{"n_layer": 14, "d_model": 160, "n_head": 2, "n_kv_head": 2, "head_dim": 64, "d_mlp": 448, "vocab_size": 1142, "activation": "swiglu", "norm": "rmsnorm", "norm_place": "pre", "norm_eps": 1e-06, "positions": "rope", "rope_base": 10000.0, "rope_fraction": 1.0, "qk_norm": true, "attn_scale": 0.125, "bias": "none", "tie_embeddings": false, "parallel_block": false, "extras": ["some layers without attention", "paired heads", "shifted keys", "an embedding shortcut", "LayerScale", "norms scaled by depth"], "init": "trunc", "init_std_qkv": 0.0389, "init_std_o": 0.0483, "init_std_up": 0.0557, "init_std_down": 0.0557, "optimizer": "muon_hyperball", "lr": 0.00506, "beta1": 0.95, "weight_decay": 0.0, "lr_head": 0.00621, "warmup_steps": 29, "schedule": "wsd", "decay_fraction": 1.0, "decay_shape": "linear", "final_lr_fraction": 0.0, "batch_tokens": [8192, 16384, 32768, 65536], "seq_len": 512, "doc_mask": true, "z_loss": 0.001, "train_tokens": 150200000, "steps": 6639, "dataset": "wikipedia_en"}
Each number is 200 + 30 x the weight over its row's rms, rounded and kept within 0 to 999. Layers, rows and columns count from 0. The size before them is the row's rms in percent of the matrix's.

# layer 3 attention output (transposed), 128x160, rms 0.0483, rows 17-60, columns 80-159
114,169,245,170,239,278,237,221,211,130,216,170,192,244,225,192,227,163,198,144,220,200,212,168,175,191,229,181,198,236,217,206,173,245,197,183,202,242,194,191,144,215,230,199,166,186,231,189,190,225,130,181,190,224,217,234,146,231,182,272,167,217,256,196,256,193,197,215,173,232,178,212,221,188,189,213,179,214,201,178,233
100,228,215,233,236,167,239,231,151,229,247,240,177,295,182,183,223,241,198,122,183,260,154,185,258,195,228,186,205,171,193,239,146,186,193,182,232,203,216,202,206,141,196,195,188,186,167,234,176,205,183,184,192,220,190,231,178,230,173,259,189,193,194,217,203,243,200,173,242,150,204,231,220,195,174,181,163,167,202,218,182
097,222,190,196,213,220,197,195,194,170,225,171,197,200,234,202,248,209,163,186,223,237,228,175,190,185,226,177,220,176,215,225,167,204,183,189,215,203,236,164,177,179,226,172,266,152,197,218,185,222,207,191,203,173,271,219,212,171,203,204,215,179,170,179,219,206,199,255,309,151,220,137,160,129,199,172,236,211,165,235,266
099,210,167,189,227,221,253,166,226,178,219,183,169,218,204,267,212,157,101,211,187,247,226,218,154,177,187,212,156,176,213,176,249,161,205,177,204,172,130,168,209,226,148,206,192,137,167,170,210,207,188,204,206,182,177,178,213,168,188,210,202,188,227,217,243,192,198,207,171,190,235,220,199,164,201,199,257,133,205,261,209
109,182,193,174,201,232,177,191,200,187,149,194,169,216,215,194,203,128,178,216,187,179,229,227,190,149,191,254,184,191,245,163,210,195,159,173,222,172,185,191,172,220,186,190,167,220,196,179,156,171,191,249,158,206,232,233,175,211,243,159,208,132,171,227,260,238,166,205,251,195,182,223,233,198,211,224,229,153,207,174,230
103,237,209,179,221,210,199,194,215,164,180,229,220,236,186,190,210,152,203,208,215,130,232,176,209,180,210,239,199,191,189,307,185,269,224,227,222,160,194,173,199,211,222,215,219,224,200,226,194,179,194,156,185,163,168,252,191,227,230,260,213,200,200,243,182,219,231,238,228,252,186,213,237,227,164,221,208,240,164,183,189
098,213,230,205,275,217,175,209,209,221,188,181,208,141,168,183,158,184,176,213,213,138,253,230,200,197,184,227,247,160,176,188,190,172,202,239,190,197,218,218,209,251,183,218,186,151,200,188,185,150,229,217,260,207,131,214,206,158,189,206,210,204,195,199,259,229,178,177,177,189,185,256,145,152,149,208,168,246,205,242,235
099,178,180,196,180,150,197,238,209,177,215,236,188,211,241,192,184,231,228,201,182,201,195,195,184,256,212,170,223,202,229,178,202,151,197,190,180,187,186,217,186,190,234,204,186,187,237,238,179,191,188,252,250,220,195,169,245,172,231,229,188,220,238,188,134,138,161,167,175,237,158,245,262,180,118,215,251,193,171,194,266
099,197,191,180,194,190,213,222,206,206,200,173,171,262,187,244,208,178,160,222,199,231,134,188,238,215,166,220,193,201,257,235,196,220,191,267,143,172,194,201,220,190,228,222,204,224,177,197,211,181,256,185,221,197,230,201,235,203,170,218,193,263,173,181,163,198,170,163,191,213,179,200,159,263,213,202,222,182,217,191,185
102,187,218,176,201,242,168,183,214,186,178,201,212,201,199,189,267,187,162,168,185,192,202,200,245,276,241,205,156,170,230,168,196,195,199,212,209,163,193,179,202,193,209,254,191,227,252,177,175,219,191,144,229,205,253,216,257,153,219,200,206,191,193,189,170,214,201,201,216,174,196,162,185,173,154,182,188,222,222,186,202
104,213,214,218,242,185,187,154,253,194,154,244,224,167,188,187,220,199,226,160,166,177,195,193,249,193,198,209,115,227,223,138,224,200,141,196,177,173,195,230,198,248,214,207,267,226,186,245,185,144,203,195,196,229,246,175,196,177,216,198,197,254,193,238,162,187,160,261,242,215,183,214,250,175,152,202,180,204,224,238,185
102,183,188,201,248,236,161,236,184,201,230,212,221,197,191,221,141,185,270,254,256,257,180,160,206,207,197,203,172,259,177,232,171,193,241,231,207,176,195,153,188,238,178,208,194,232,170,216,185,213,205,220,131,197,201,195,215,199,204,123,164,167,188,209,119,194,194,176,197,201,246,213,220,219,235,221,188,183,202,195,178
095,178,180,222,244,158,248,211,226,234,180,207,223,152,177,189,197,201,203,151,148,205,190,169,232,143,232,196,177,203,146,207,212,223,156,194,235,233,213,178,201,219,246,205,178,210,203,216,180,142,175,216,240,174,216,267,245,206,181,223,183,213,241,209,179,166,237,206,187,239,229,222,213,196,168,196,169,168,175,230,213
088,222,190,177,205,237,193,163,180,191,163,190,182,197,154,181,261,175,197,165,209,220,208,189,272,171,189,188,132,297,189,209,247,201,170,210,154,223,146,151,213,182,177,243,209,136,208,161,211,220,175,207,254,158,228,197,212,213,274,209,152,229,211,173,236,200,206,197,235,214,231,252,182,159,193,195,193,199,209,233,148
102,209,172,173,233,144,159,201,195,209,229,197,209,237,214,190,203,217,211,200,196,194,228,222,193,198,245,177,175,158,160,226,267,240,214,250,173,155,218,161,166,169,241,199,172,220,169,195,249,213,195,182,202,193,260,259,202,230,200,204,162,219,180,213,138,228,201,236,196,210,206,135,184,204,226,199,239,225,191,177,248
100,242,156,182,247,170,217,239,166,228,128,194,213,209,162,190,200,230,237,131,213,148,169,181,162,214,186,165,237,267,245,246,196,201,174,172,206,162,218,283,184,238,265,180,218,192,154,212,211,185,244,174,204,199,226,171,167,202,170,205,205,183,132,203,220,206,246,204,193,195,168,240,219,207,185,206,229,174,231,187,182
106,180,174,206,228,220,184,220,213,205,211,241,199,178,146,184,219,199,253,180,190,226,214,199,238,233,212,141,222,156,309,190,158,201,189,249,260,212,179,200,150,219,202,216,209,184,180,179,257,235,201,178,231,235,208,161,215,148,214,191,165,201,166,264,182,209,223,161,194,210,248,213,242,215,160,213,163,235,211,204,180
107,194,216,218,186,220,212,195,147,218,235,188,220,227,231,175,246,188,221,234,167,167,158,223,206,228,196,189,214,186,210,179,226,216,198,206,206,163,184,230,163,174,174,190,225,198,195,207,177,157,246,159,184,235,165,173,156,194,181,187,224,219,181,183,146,206,131,141,232,237,195,200,209,175,215,201,190,262,212,250,175
099,240,156,232,194,191,229,170,206,171,206,191,183,131,228,210,179,203,203,216,186,282,218,168,213,182,210,197,188,209,231,170,190,103,181,173,198,210,160,120,254,206,163,183,218,205,140,206,224,170,232,184,172,205,252,200,158,172,190,159,187,254,174,249,211,209,182,209,220,167,177,189,214,174,221,153,172,211,154,202,265
102,158,216,185,192,202,220,194,214,157,203,168,196,192,216,220,155,168,202,218,159,246,196,197,196,224,145,195,187,190,189,218,178,213,203,187,137,168,214,189,241,195,248,128,218,181,166,243,189,187,204,191,174,213,236,211,186,215,179,212,215,201,199,192,177,183,188,223,218,148,156,199,257,204,203,262,151,220,207,202,233
091,227,197,220,163,230,167,233,191,219,191,185,176,187,207,196,187,202,209,203,213,278,202,170,197,225,245,252,186,158,177,243,237,200,251,184,215,192,186,174,222,169,192,180,190,215,203,203,155,185,166,233,156,166,206,239,141,187,235,131,190,205,215,183,141,191,200,175,196,167,201,203,211,164,231,187,233,182,232,192,221
097,208,272,161,206,209,168,187,225,211,221,215,215,182,224,240,243,191,209,152,201,161,228,227,216,175,195,154,225,223,179,224,174,203,164,215,191,235,231,224,165,239,174,228,156,209,241,215,143,127,157,218,180,185,258,190,239,211,187,233,199,196,185,202,213,217,172,184,219,217,189,195,202,172,256,196,174,202,189,205,139
104,181,238,239,228,173,207,187,257,170,157,156,167,187,215,186,247,204,164,264,203,248,183,222,270,169,151,195,182,213,230,137,248,224,174,186,196,208,174,128,240,203,252,212,174,149,221,170,232,196,231,192,204,208,170,229,206,186,219,198,203,211,179,206,206,225,235,153,154,185,175,217,167,192,189,208,235,170,176,214,189
109,203,265,205,192,205,256,170,214,216,147,243,213,188,192,235,175,203,224,206,210,145,212,191,145,192,238,159,209,164,216,240,242,256,214,173,173,220,236,245,194,208,180,228,246,202,222,217,169,200,149,145,184,190,190,185,148,159,173,182,242,139,188,216,189,212,154,218,144,150,247,208,217,203,202,180,230,200,142,230,127
110,234,198,239,225,234,219,203,218,235,173,216,217,204,180,179,129,155,210,151,240,199,188,187,160,207,141,190,197,209,226,244,207,245,174,168,193,249,216,231,183,212,133,251,245,217,233,170,252,209,142,220,217,185,227,192,232,204,207,209,157,177,204,187,178,190,243,221,177,219,218,249,201,196,169,189,233,239,202,205,223
108,208,163,140,145,171,237,209,218,179,209,234,237,190,256,126,212,173,180,237,207,212,221,185,231,190,206,162,225,206,172,228,222,203,211,235,199,180,224,227,168,188,190,222,200,183,206,162,229,198,216,185,204,202,225,231,159,292,216,183,195,149,186,229,219,176,205,249,139,218,268,193,230,199,208,158,247,286,184,180,213
107,183,183,214,207,231,196,198,174,216,245,233,194,206,153,232,214,182,216,248,182,185,198,172,254,201,207,179,193,243,189,228,156,229,234,212,208,188,188,206,208,166,183,221,182,199,183,226,195,238,225,201,247,180,212,188,243,176,208,139,203,173,215,189,205,167,192,157,165,175,145,227,154,169,197,180,185,256,233,174,197
104,199,208,221,221,183,191,215,210,206,225,209,260,245,209,205,191,214,168,202,203,242,177,198,230,178,170,232,191,169,218,235,221,214,184,182,161,159,258,211,174,190,191,187,180,196,165,209,200,195,152,230,184,205,220,264,180,154,135,218,245,150,197,218,196,177,237,145,212,222,160,234,215,198,197,202,151,227,224,191,218
099,154,150,228,163,185,202,228,183,233,156,152,236,183,240,182,204,195,187,213,252,216,217,232,156,213,217,226,261,154,272,231,205,192,209,262,167,153,257,207,136,189,232,201,183,172,182,155,213,209,216,169,186,163,198,154,196,156,211,168,237,206,175,234,182,185,234,205,205,230,184,181,196,306,151,211,229,175,197,206,232
099,176,210,258,238,213,225,247,192,124,177,191,244,179,148,204,182,207,214,204,164,206,161,222,195,185,237,154,167,217,209,201,186,247,213,214,189,217,207,184,162,178,236,161,203,188,220,200,213,161,211,157,192,229,230,265,259,261,211,176,168,259,178,169,177,171,199,224,218,203,221,221,209,240,233,180,188,183,147,204,192
101,217,159,227,197,191,163,136,190,219,208,236,224,217,169,206,245,248,183,174,263,223,196,209,191,209,196,213,206,197,266,184,182,177,234,238,183,195,178,173,174,213,163,220,225,175,208,204,215,209,204,232,242,186,234,182,212,150,202,201,190,203,216,225,236,166,181,206,221,197,177,130,195,208,230,252,215,228,220,210,161
093,197,202,229,201,199,236,177,209,165,221,178,211,191,198,149,194,191,178,139,232,212,199,191,217,206,131,232,200,170,186,200,237,163,207,189,225,216,201,191,212,202,176,213,182,207,223,227,218,209,204,172,212,214,211,210,186,112,222,203,184,182,208,237,212,178,238,167,182,212,238,212,180,223,250,129,186,271,262,181,218
087,212,245,243,187,209,185,189,154,264,184,170,233,190,208,165,215,148,180,196,187,222,199,218,180,201,198,177,260,197,173,224,199,217,215,144,171,201,221,273,137,177,225,197,132,149,176,208,174,153,143,138,184,160,218,184,216,203,222,186,242,231,234,173,214,205,202,194,191,209,217,168,227,232,186,184,253,143,180,171,204
098,209,192,211,208,197,140,218,181,189,182,153,180,160,192,161,181,238,228,155,212,259,187,207,205,222,200,215,230,132,199,235,160,161,187,228,297,207,206,237,229,179,162,181,220,159,228,158,192,171,162,216,173,214,142,160,208,231,226,197,188,133,171,186,227,192,231,147,213,206,198,173,221,232,134,153,169,185,219,166,240
108,166,208,215,191,185,199,153,191,202,185,250,153,202,219,174,256,218,237,156,223,235,175,205,220,182,231,189,188,171,274,203,189,204,184,206,210,209,212,142,200,209,194,189,240,212,203,163,185,190,238,287,227,185,226,197,184,156,253,179,208,195,210,249,169,169,221,211,204,181,208,236,200,124,180,203,176,192,209,164,198
098,159,225,206,226,195,152,203,201,191,158,192,206,184,205,166,183,287,219,179,197,174,237,240,207,196,189,246,225,221,178,184,220,169,183,204,144,182,195,157,145,226,174,232,182,155,149,211,163,247,153,159,208,214,180,193,180,196,175,213,219,200,183,191,241,190,171,266,198,188,243,193,182,250,191,248,215,177,213,216,225
103,218,242,220,194,190,235,199,183,169,201,228,179,234,200,157,196,187,164,194,197,214,140,140,205,148,171,204,147,218,260,244,163,168,226,216,189,218,171,146,179,191,176,173,177,152,148,192,250,187,219,176,205,178,209,165,208,217,192,185,172,208,206,223,187,185,208,282,220,203,215,217,165,221,194,161,205,231,186,198,193
090,216,200,245,223,227,190,186,207,231,172,196,179,217,212,203,262,192,173,234,192,203,197,180,190,197,208,159,182,203,192,237,166,243,193,261,230,202,200,167,215,188,277,231,158,221,187,208,207,145,254,159,152,213,204,201,198,208,182,208,166,184,215,178,140,210,223,224,138,248,118,185,202,237,181,239,170,232,214,175,206
087,230,128,191,216,195,260,215,183,207,225,257,227,189,237,214,217,222,204,218,209,157,193,217,212,167,237,175,186,254,215,174,236,185,172,173,242,193,216,195,163,209,196,251,212,237,207,218,201,172,198,179,190,162,213,199,211,228,190,212,251,207,157,235,231,182,163,207,188,233,154,257,265,194,140,244,177,211,162,193,237
100,204,225,195,166,229,285,166,204,207,172,170,145,136,242,197,175,187,189,225,178,181,249,164,204,186,214,175,216,208,214,203,188,179,178,160,213,259,188,163,204,207,170,225,229,191,236,198,218,241,203,140,220,209,149,178,150,255,253,272,196,251,182,209,175,167,188,198,193,165,255,246,187,214,191,166,206,205,192,209,203
092,193,188,212,219,173,225,220,210,198,189,213,231,218,162,182,218,162,166,177,208,216,175,152,191,178,220,190,196,236,207,175,179,196,185,224,216,208,223,221,171,203,221,250,163,160,217,231,174,159,164,199,174,246,214,199,201,212,206,271,180,187,194,213,206,161,231,157,175,236,195,214,201,152,164,225,139,227,216,236,155
093,233,233,180,231,174,174,215,196,126,283,175,210,234,181,200,185,173,202,168,242,221,198,207,170,198,191,182,202,208,181,205,190,223,234,182,183,174,267,230,224,220,191,220,225,226,196,206,193,152,213,214,171,152,250,195,171,257,190,183,214,163,148,182,147,275,178,160,222,200,233,196,216,159,173,160,224,192,207,194,238
113,242,179,226,204,205,194,132,203,152,207,221,213,226,217,195,149,181,126,168,173,206,191,254,174,212,201,133,165,169,169,205,239,203,222,172,185,224,188,216,185,121,188,212,172,234,196,222,225,173,200,207,248,233,178,167,234,178,231,218,227,152,232,199,217,208,186,192,203,215,207,203,233,266,190,177,157,202,198,234,248
103,243,207,195,164,219,257,218,186,204,180,191,210,212,198,191,201,205,207,265,253,167,183,171,190,215,204,173,176,173,264,248,188,146,152,164,251,176,233,180,164,200,188,222,162,290,225,208,218,227,236,200,230,185,153,236,257,236,183,256,168,226,210,215,208,183,208,193,217,188,227,184,213,196,197,193,226,228,211,204,211
# layer 3 attention value, 128x160, rms 0.039, rows 18-61, columns 80-159
100,176,184,219,184,167,228,182,176,189,229,243,149,193,208,141,240,224,186,191,158,183,199,235,175,206,227,212,184,271,201,209,164,214,211,188,231,187,193,161,233,186,178,225,203,152,201,189,216,139,234,171,221,224,200,229,225,249,194,222,176,232,243,256,235,216,169,190,242,175,207,244,214,180,187,233,202,223,167,253,203
097,174,231,204,196,192,177,202,211,194,189,202,202,221,197,217,240,227,242,179,178,236,214,193,182,252,185,233,156,231,158,280,233,183,189,157,190,157,245,174,211,201,189,143,257,215,153,154,205,180,206,210,215,233,202,144,286,190,191,241,219,189,159,199,216,196,228,218,253,213,222,201,166,176,193,203,249,212,232,188,230
099,229,188,176,190,156,200,179,185,165,224,188,124,268,241,178,200,199,185,175,188,293,196,150,180,226,248,167,183,187,198,214,206,195,232,228,196,243,148,158,225,157,203,146,179,220,176,159,260,168,137,220,204,168,166,181,230,213,171,231,173,192,217,220,237,236,179,205,179,138,205,205,209,153,226,209,212,205,165,173,239
106,199,164,107,181,222,184,173,236,234,200,207,173,272,200,263,183,216,209,226,196,244,177,214,272,232,153,228,164,190,236,190,200,192,202,224,255,191,142,181,145,168,211,226,172,187,237,194,164,181,162,238,174,261,226,218,234,248,184,212,175,159,176,191,176,215,208,181,219,162,166,184,178,214,212,224,189,164,207,215,174
101,181,196,213,181,173,223,245,174,196,180,216,181,180,179,134,187,226,192,181,232,165,168,195,195,143,215,257,178,227,200,180,150,239,228,220,195,122,166,129,194,207,229,162,202,209,258,217,206,223,234,184,200,170,155,184,160,183,152,189,215,195,152,221,169,152,199,253,250,166,168,166,216,209,167,190,247,212,178,170,178
098,185,231,221,173,216,232,210,174,198,270,203,180,216,183,231,141,242,169,203,163,204,198,217,185,160,226,263,166,197,173,186,215,173,155,250,187,211,206,201,212,264,213,223,231,214,266,192,182,213,171,244,186,209,190,180,193,196,179,178,232,119,158,197,208,187,211,223,244,148,202,198,251,220,204,219,234,216,181,171,153
100,211,131,161,194,158,224,222,177,183,177,197,194,179,261,221,182,249,242,184,217,218,206,210,196,217,189,196,228,180,237,177,212,185,177,219,160,182,177,222,222,143,180,133,217,194,165,217,207,245,186,179,204,212,194,182,151,174,236,184,202,196,202,201,205,233,216,179,215,196,157,217,256,225,192,201,247,188,215,167,234
099,187,242,215,195,194,204,184,221,193,177,198,193,243,182,267,192,173,118,213,169,159,226,215,191,173,208,175,163,252,199,259,204,219,192,217,210,217,185,211,227,159,209,228,157,218,218,212,247,201,201,171,239,171,230,180,192,162,203,169,174,217,157,166,207,198,192,200,172,259,217,171,224,163,219,218,149,203,182,173,200
103,155,245,137,192,199,246,177,196,212,217,216,221,165,177,207,215,174,181,156,163,182,167,187,226,245,243,195,197,211,248,170,217,232,244,179,228,221,194,230,221,226,190,179,228,237,158,234,250,186,207,165,210,187,210,153,238,215,206,194,170,189,223,204,204,148,228,165,165,236,220,188,194,206,233,212,195,173,234,195,266
099,229,215,192,179,224,184,171,232,176,162,248,187,202,210,202,194,132,243,180,237,175,184,175,189,180,207,242,184,174,225,173,249,204,202,200,173,185,186,227,156,169,138,195,196,231,223,173,209,157,257,185,150,222,214,236,165,243,216,257,260,172,170,207,169,237,176,170,233,209,184,204,272,169,180,238,208,188,221,189,166
103,216,133,159,277,193,206,265,182,189,186,168,199,208,202,241,127,209,202,186,224,197,169,164,200,196,208,190,207,237,178,165,186,190,243,221,240,161,248,211,190,182,241,232,209,194,195,123,207,198,242,210,150,204,218,190,164,231,224,187,192,196,200,221,161,196,225,160,158,221,189,161,214,199,200,210,122,175,255,217,181
094,230,169,202,198,240,201,184,148,174,158,240,204,172,226,191,189,150,216,199,201,252,174,254,204,181,174,183,222,225,237,216,216,206,182,194,168,210,261,245,217,256,193,179,194,218,182,199,216,186,158,189,183,230,231,212,200,177,253,218,203,197,202,229,168,213,156,180,215,188,227,203,249,204,122,211,173,206,203,185,168
091,189,190,192,210,188,202,225,222,172,202,215,204,159,218,210,206,181,221,180,190,176,179,170,168,219,197,224,177,246,176,166,204,131,156,159,215,224,121,161,233,195,181,191,195,173,139,119,202,130,198,208,180,138,197,172,209,204,223,159,169,180,188,181,221,214,179,111,230,254,221,188,197,234,215,219,166,213,197,188,170
098,209,216,186,215,193,133,164,211,165,178,214,196,144,167,152,202,205,177,219,265,175,192,278,182,215,258,175,158,169,217,271,230,209,199,256,149,201,155,192,182,166,258,221,233,169,198,235,173,242,206,202,185,193,236,206,198,242,177,194,245,203,200,244,169,167,171,223,171,204,225,178,173,155,224,199,241,239,203,211,236
100,200,160,219,191,189,142,214,217,200,139,132,189,172,229,178,206,196,222,251,228,225,211,206,200,156,188,198,190,214,232,195,178,190,229,135,252,178,195,226,177,218,221,232,205,246,201,245,220,188,203,206,176,209,260,222,149,188,176,141,193,155,170,186,225,230,191,160,239,168,213,250,258,191,216,206,199,223,118,225,193
100,227,249,161,177,209,204,251,194,195,195,228,252,188,196,157,130,162,249,240,217,177,242,198,160,242,233,189,220,173,277,126,241,160,226,258,209,143,165,217,208,185,194,221,211,150,225,197,205,232,176,162,203,217,195,223,217,194,180,174,153,180,179,250,219,232,209,179,254,129,187,207,232,236,204,198,191,177,200,187,215
102,196,196,230,166,157,155,227,229,233,203,177,160,210,219,183,189,209,192,203,187,136,180,194,191,225,175,175,217,252,205,225,284,160,167,276,233,185,183,213,197,157,172,247,191,193,202,208,229,214,252,158,194,154,177,198,183,155,197,228,206,206,205,167,202,188,202,186,212,219,125,173,169,240,283,179,211,227,166,205,197
097,236,172,196,215,236,199,210,210,152,227,214,238,235,153,198,192,223,209,242,231,248,217,203,157,237,167,196,232,192,201,223,203,189,180,212,256,245,210,170,173,181,172,179,211,255,201,177,204,184,151,159,139,192,152,184,198,224,235,229,157,210,174,191,162,240,157,234,182,174,135,230,181,179,198,212,173,175,219,202,316
098,170,268,219,217,137,233,206,191,195,206,161,235,252,186,193,215,193,176,230,188,221,230,170,179,179,169,234,181,221,184,189,224,163,185,192,161,197,216,210,170,181,202,152,110,206,191,202,171,247,215,175,229,194,177,208,115,197,187,218,211,201,205,200,180,197,219,184,196,161,186,199,153,221,215,274,210,217,235,212,278
091,133,113,189,210,195,189,211,232,188,204,225,150,145,159,227,224,205,239,171,141,240,184,162,154,166,176,210,207,174,209,266,207,236,138,224,169,225,251,214,187,119,229,209,167,203,188,181,140,206,203,178,192,187,185,212,177,194,229,179,199,176,222,215,212,213,188,134,172,167,203,163,171,178,226,184,145,166,209,193,203
098,216,196,143,241,223,213,170,225,164,208,160,193,219,232,206,184,223,144,161,174,167,162,217,235,230,207,203,207,152,191,212,182,204,186,209,177,260,197,247,194,241,165,225,183,149,199,193,206,175,219,243,238,216,252,202,244,250,187,212,228,199,180,236,157,205,229,181,177,227,224,140,235,210,179,211,172,235,181,238,153
104,233,209,196,210,195,234,201,217,159,214,254,208,206,223,256,248,196,206,229,202,200,218,201,219,208,237,212,189,234,248,193,221,170,187,166,181,236,226,220,252,198,243,205,187,172,178,186,246,181,84,128,197,152,199,196,192,199,218,209,190,178,266,163,156,170,186,142,144,164,183,191,167,204,198,154,241,213,221,192,176
108,165,215,194,201,196,229,167,219,201,189,244,231,180,139,192,191,232,230,180,232,218,225,130,216,187,228,186,212,172,144,187,252,266,195,170,172,197,188,254,205,276,211,196,192,202,209,200,205,213,201,209,216,184,230,182,175,184,120,208,196,197,204,157,180,205,210,242,148,168,229,182,213,174,183,176,216,167,208,251,138
105,179,142,231,249,227,198,230,229,180,190,216,216,190,185,158,157,138,184,205,128,213,226,202,195,176,146,250,214,198,223,170,265,218,180,220,200,208,163,217,159,189,190,179,182,193,243,180,176,243,171,256,192,177,239,225,225,218,203,179,178,218,185,184,172,179,203,215,192,203,236,216,220,213,128,174,165,168,203,123,186
103,135,175,222,181,235,181,191,189,169,216,195,177,202,197,147,223,191,229,188,199,217,207,164,249,203,244,191,178,221,199,254,243,198,183,185,242,182,173,213,130,236,226,262,223,199,138,169,241,205,155,213,248,229,217,161,200,207,187,215,236,211,206,228,221,153,196,245,172,228,231,171,142,248,188,148,197,209,191,184,248
105,205,221,230,203,190,116,249,158,214,242,236,276,215,192,212,172,203,181,211,194,174,226,208,202,171,198,220,158,240,154,203,205,197,214,199,263,219,184,206,167,188,149,213,211,163,144,201,166,235,256,171,196,227,211,132,192,201,196,202,186,188,167,196,216,193,244,196,220,229,167,191,183,255,138,168,184,201,151,234,202
103,166,203,193,222,160,213,167,164,196,192,179,184,196,147,167,220,156,175,192,185,193,226,259,146,180,217,237,183,206,194,250,199,203,165,250,222,217,208,195,176,204,234,221,116,167,188,198,235,183,229,194,168,238,175,188,166,223,172,222,231,202,209,202,220,161,243,195,164,147,131,194,188,170,173,174,229,227,183,215,212
097,170,267,188,171,202,198,168,196,270,144,146,207,190,153,222,192,225,218,226,218,199,186,198,218,234,228,213,204,201,208,236,240,254,215,221,174,184,235,191,188,183,258,177,198,189,152,184,287,239,185,156,197,185,164,183,143,120,158,100,214,181,209,167,212,188,232,196,199,182,208,244,234,238,219,215,209,204,191,185,217
099,231,257,184,221,213,221,259,204,138,162,179,239,208,205,187,171,205,196,163,187,201,175,200,210,181,177,196,236,193,196,186,237,206,211,255,158,190,235,210,228,217,204,159,179,207,255,168,204,246,184,180,172,193,246,247,215,206,243,197,203,184,123,237,261,206,157,164,201,232,163,192,179,194,229,169,151,183,151,212,156
100,181,183,208,178,191,141,182,222,225,149,185,220,178,135,220,210,211,186,235,201,239,195,181,182,204,199,201,228,193,248,184,203,179,233,205,195,250,208,239,224,232,235,223,228,158,168,164,216,165,237,205,189,175,164,262,269,204,194,173,173,174,167,227,223,197,160,241,192,202,232,228,222,213,177,231,198,201,215,144,220
095,256,170,196,186,169,203,243,210,187,252,208,209,180,120,183,234,177,236,220,171,204,248,257,214,269,205,204,208,201,220,213,209,196,243,241,248,238,164,154,239,229,229,246,161,196,208,138,190,170,192,198,285,194,191,235,192,181,222,175,176,195,223,176,155,207,195,184,209,208,226,234,214,233,160,171,210,207,178,182,187
088,193,200,182,158,198,177,188,188,239,191,156,220,229,202,207,159,249,233,186,192,177,157,210,199,195,126,222,218,198,152,241,202,245,185,178,176,204,207,190,176,172,177,213,238,211,159,232,179,213,196,153,192,207,174,159,250,219,175,153,225,170,210,155,195,201,202,198,167,194,247,291,232,262,179,199,237,221,177,206,179
100,202,195,205,224,247,242,139,219,212,215,185,207,226,174,177,163,256,205,219,175,214,202,187,206,226,142,235,197,156,204,188,142,171,187,255,238,187,204,228,235,204,181,233,218,223,225,213,175,217,210,202,131,160,169,198,225,188,199,180,168,204,231,144,257,189,207,175,254,179,203,203,201,224,145,189,201,209,218,176,226
105,182,184,160,179,205,159,243,182,214,195,238,185,175,198,182,271,196,208,206,153,232,231,156,207,192,220,236,185,233,233,197,213,199,233,214,228,243,234,229,146,227,199,203,228,154,186,135,181,194,179,212,151,192,185,252,215,128,208,200,210,195,214,235,219,183,229,183,219,230,147,222,235,185,189,196,208,201,205,201,164
099,235,210,134,190,217,205,183,216,220,189,188,241,180,211,215,221,263,217,230,230,182,190,207,209,203,231,226,196,232,137,150,221,186,178,191,248,199,170,210,190,193,224,203,136,189,206,194,227,241,148,164,171,208,195,214,210,230,155,187,246,171,262,163,202,227,183,257,152,164,209,189,244,180,207,210,243,228,196,219,174
103,181,212,180,165,176,207,252,191,190,199,270,186,212,183,212,160,205,149,171,183,145,165,215,230,181,179,205,182,192,212,192,198,225,191,231,213,207,204,145,166,203,170,218,177,184,209,134,281,188,154,204,186,132,190,234,160,216,234,161,191,229,218,225,218,244,141,234,198,233,222,252,190,112,189,181,195,241,186,169,212
089,209,154,220,146,203,156,227,234,235,180,240,236,144,199,202,170,203,179,229,249,169,166,205,250,183,168,143,188,217,207,251,181,223,187,278,199,196,194,207,217,231,248,201,197,238,192,291,207,247,160,155,203,190,162,221,144,174,224,229,186,144,190,165,173,201,179,209,132,227,219,201,213,213,157,239,164,219,209,181,196
090,209,178,264,241,203,193,175,177,149,227,201,201,200,223,206,185,210,213,255,244,210,187,214,226,150,204,188,213,224,237,204,240,230,180,141,280,181,239,231,222,214,150,223,238,250,198,217,224,186,222,243,176,197,174,175,190,251,197,196,220,188,168,198,198,218,143,197,208,228,169,178,237,209,157,255,191,233,230,192,210
097,191,195,198,204,179,230,195,220,174,263,227,230,227,207,211,199,175,203,170,169,216,189,140,244,150,188,197,141,182,172,232,189,185,169,166,235,157,175,199,178,191,147,172,231,188,262,215,187,266,174,187,197,196,187,208,130,176,208,189,189,219,248,226,241,184,214,212,193,216,249,254,195,193,167,218,211,242,215,260,185
095,221,154,210,158,139,223,234,220,158,212,169,239,201,211,186,191,194,203,199,200,197,213,192,162,216,223,175,177,241,173,180,163,202,221,184,158,227,178,184,269,259,213,289,186,238,248,230,204,148,223,224,221,224,225,191,155,199,241,195,174,179,202,208,250,199,267,203,194,235,215,175,157,198,146,243,179,163,215,189,205
097,246,184,225,232,196,214,202,219,214,252,178,187,185,141,174,193,212,152,201,240,260,203,179,186,193,162,215,178,216,189,202,181,240,186,221,187,171,209,183,184,202,198,245,185,233,233,202,177,171,219,242,191,188,260,134,234,199,168,203,182,231,147,167,152,214,216,200,152,229,128,206,242,195,160,157,254,197,218,218,207
111,247,178,173,220,210,196,152,123,144,206,211,173,216,198,198,198,128,169,135,187,222,170,210,215,206,176,198,231,108,180,211,220,223,205,249,208,212,180,200,224,199,183,143,180,235,167,210,160,233,198,237,241,202,195,193,228,184,166,178,209,185,207,189,226,191,171,189,139,242,177,230,164,219,215,252,225,255,185,215,240
098,182,229,181,208,175,222,212,245,185,167,206,148,219,186,197,203,172,155,169,195,244,191,246,245,198,210,197,208,190,167,246,165,157,152,221,223,171,250,223,147,194,159,159,203,158,263,217,205,216,206,196,199,273,234,225,214,204,232,188,209,207,255,231,212,146,177,220,230,165,225,175,241,174,195,151,196,212,211,204,206
095,228,187,188,205,177,203,227,170,172,219,144,219,235,206,200,229,186,207,191,190,197,219,222,185,182,206,162,181,188,248,154,192,241,214,258,178,204,263,230,218,211,238,212,264,213,200,220,176,190,215,223,195,155,233,155,207,217,197,164,205,157,170,193,216,205,202,196,260,205,204,181,231,166,157,237,204,185,196,160,213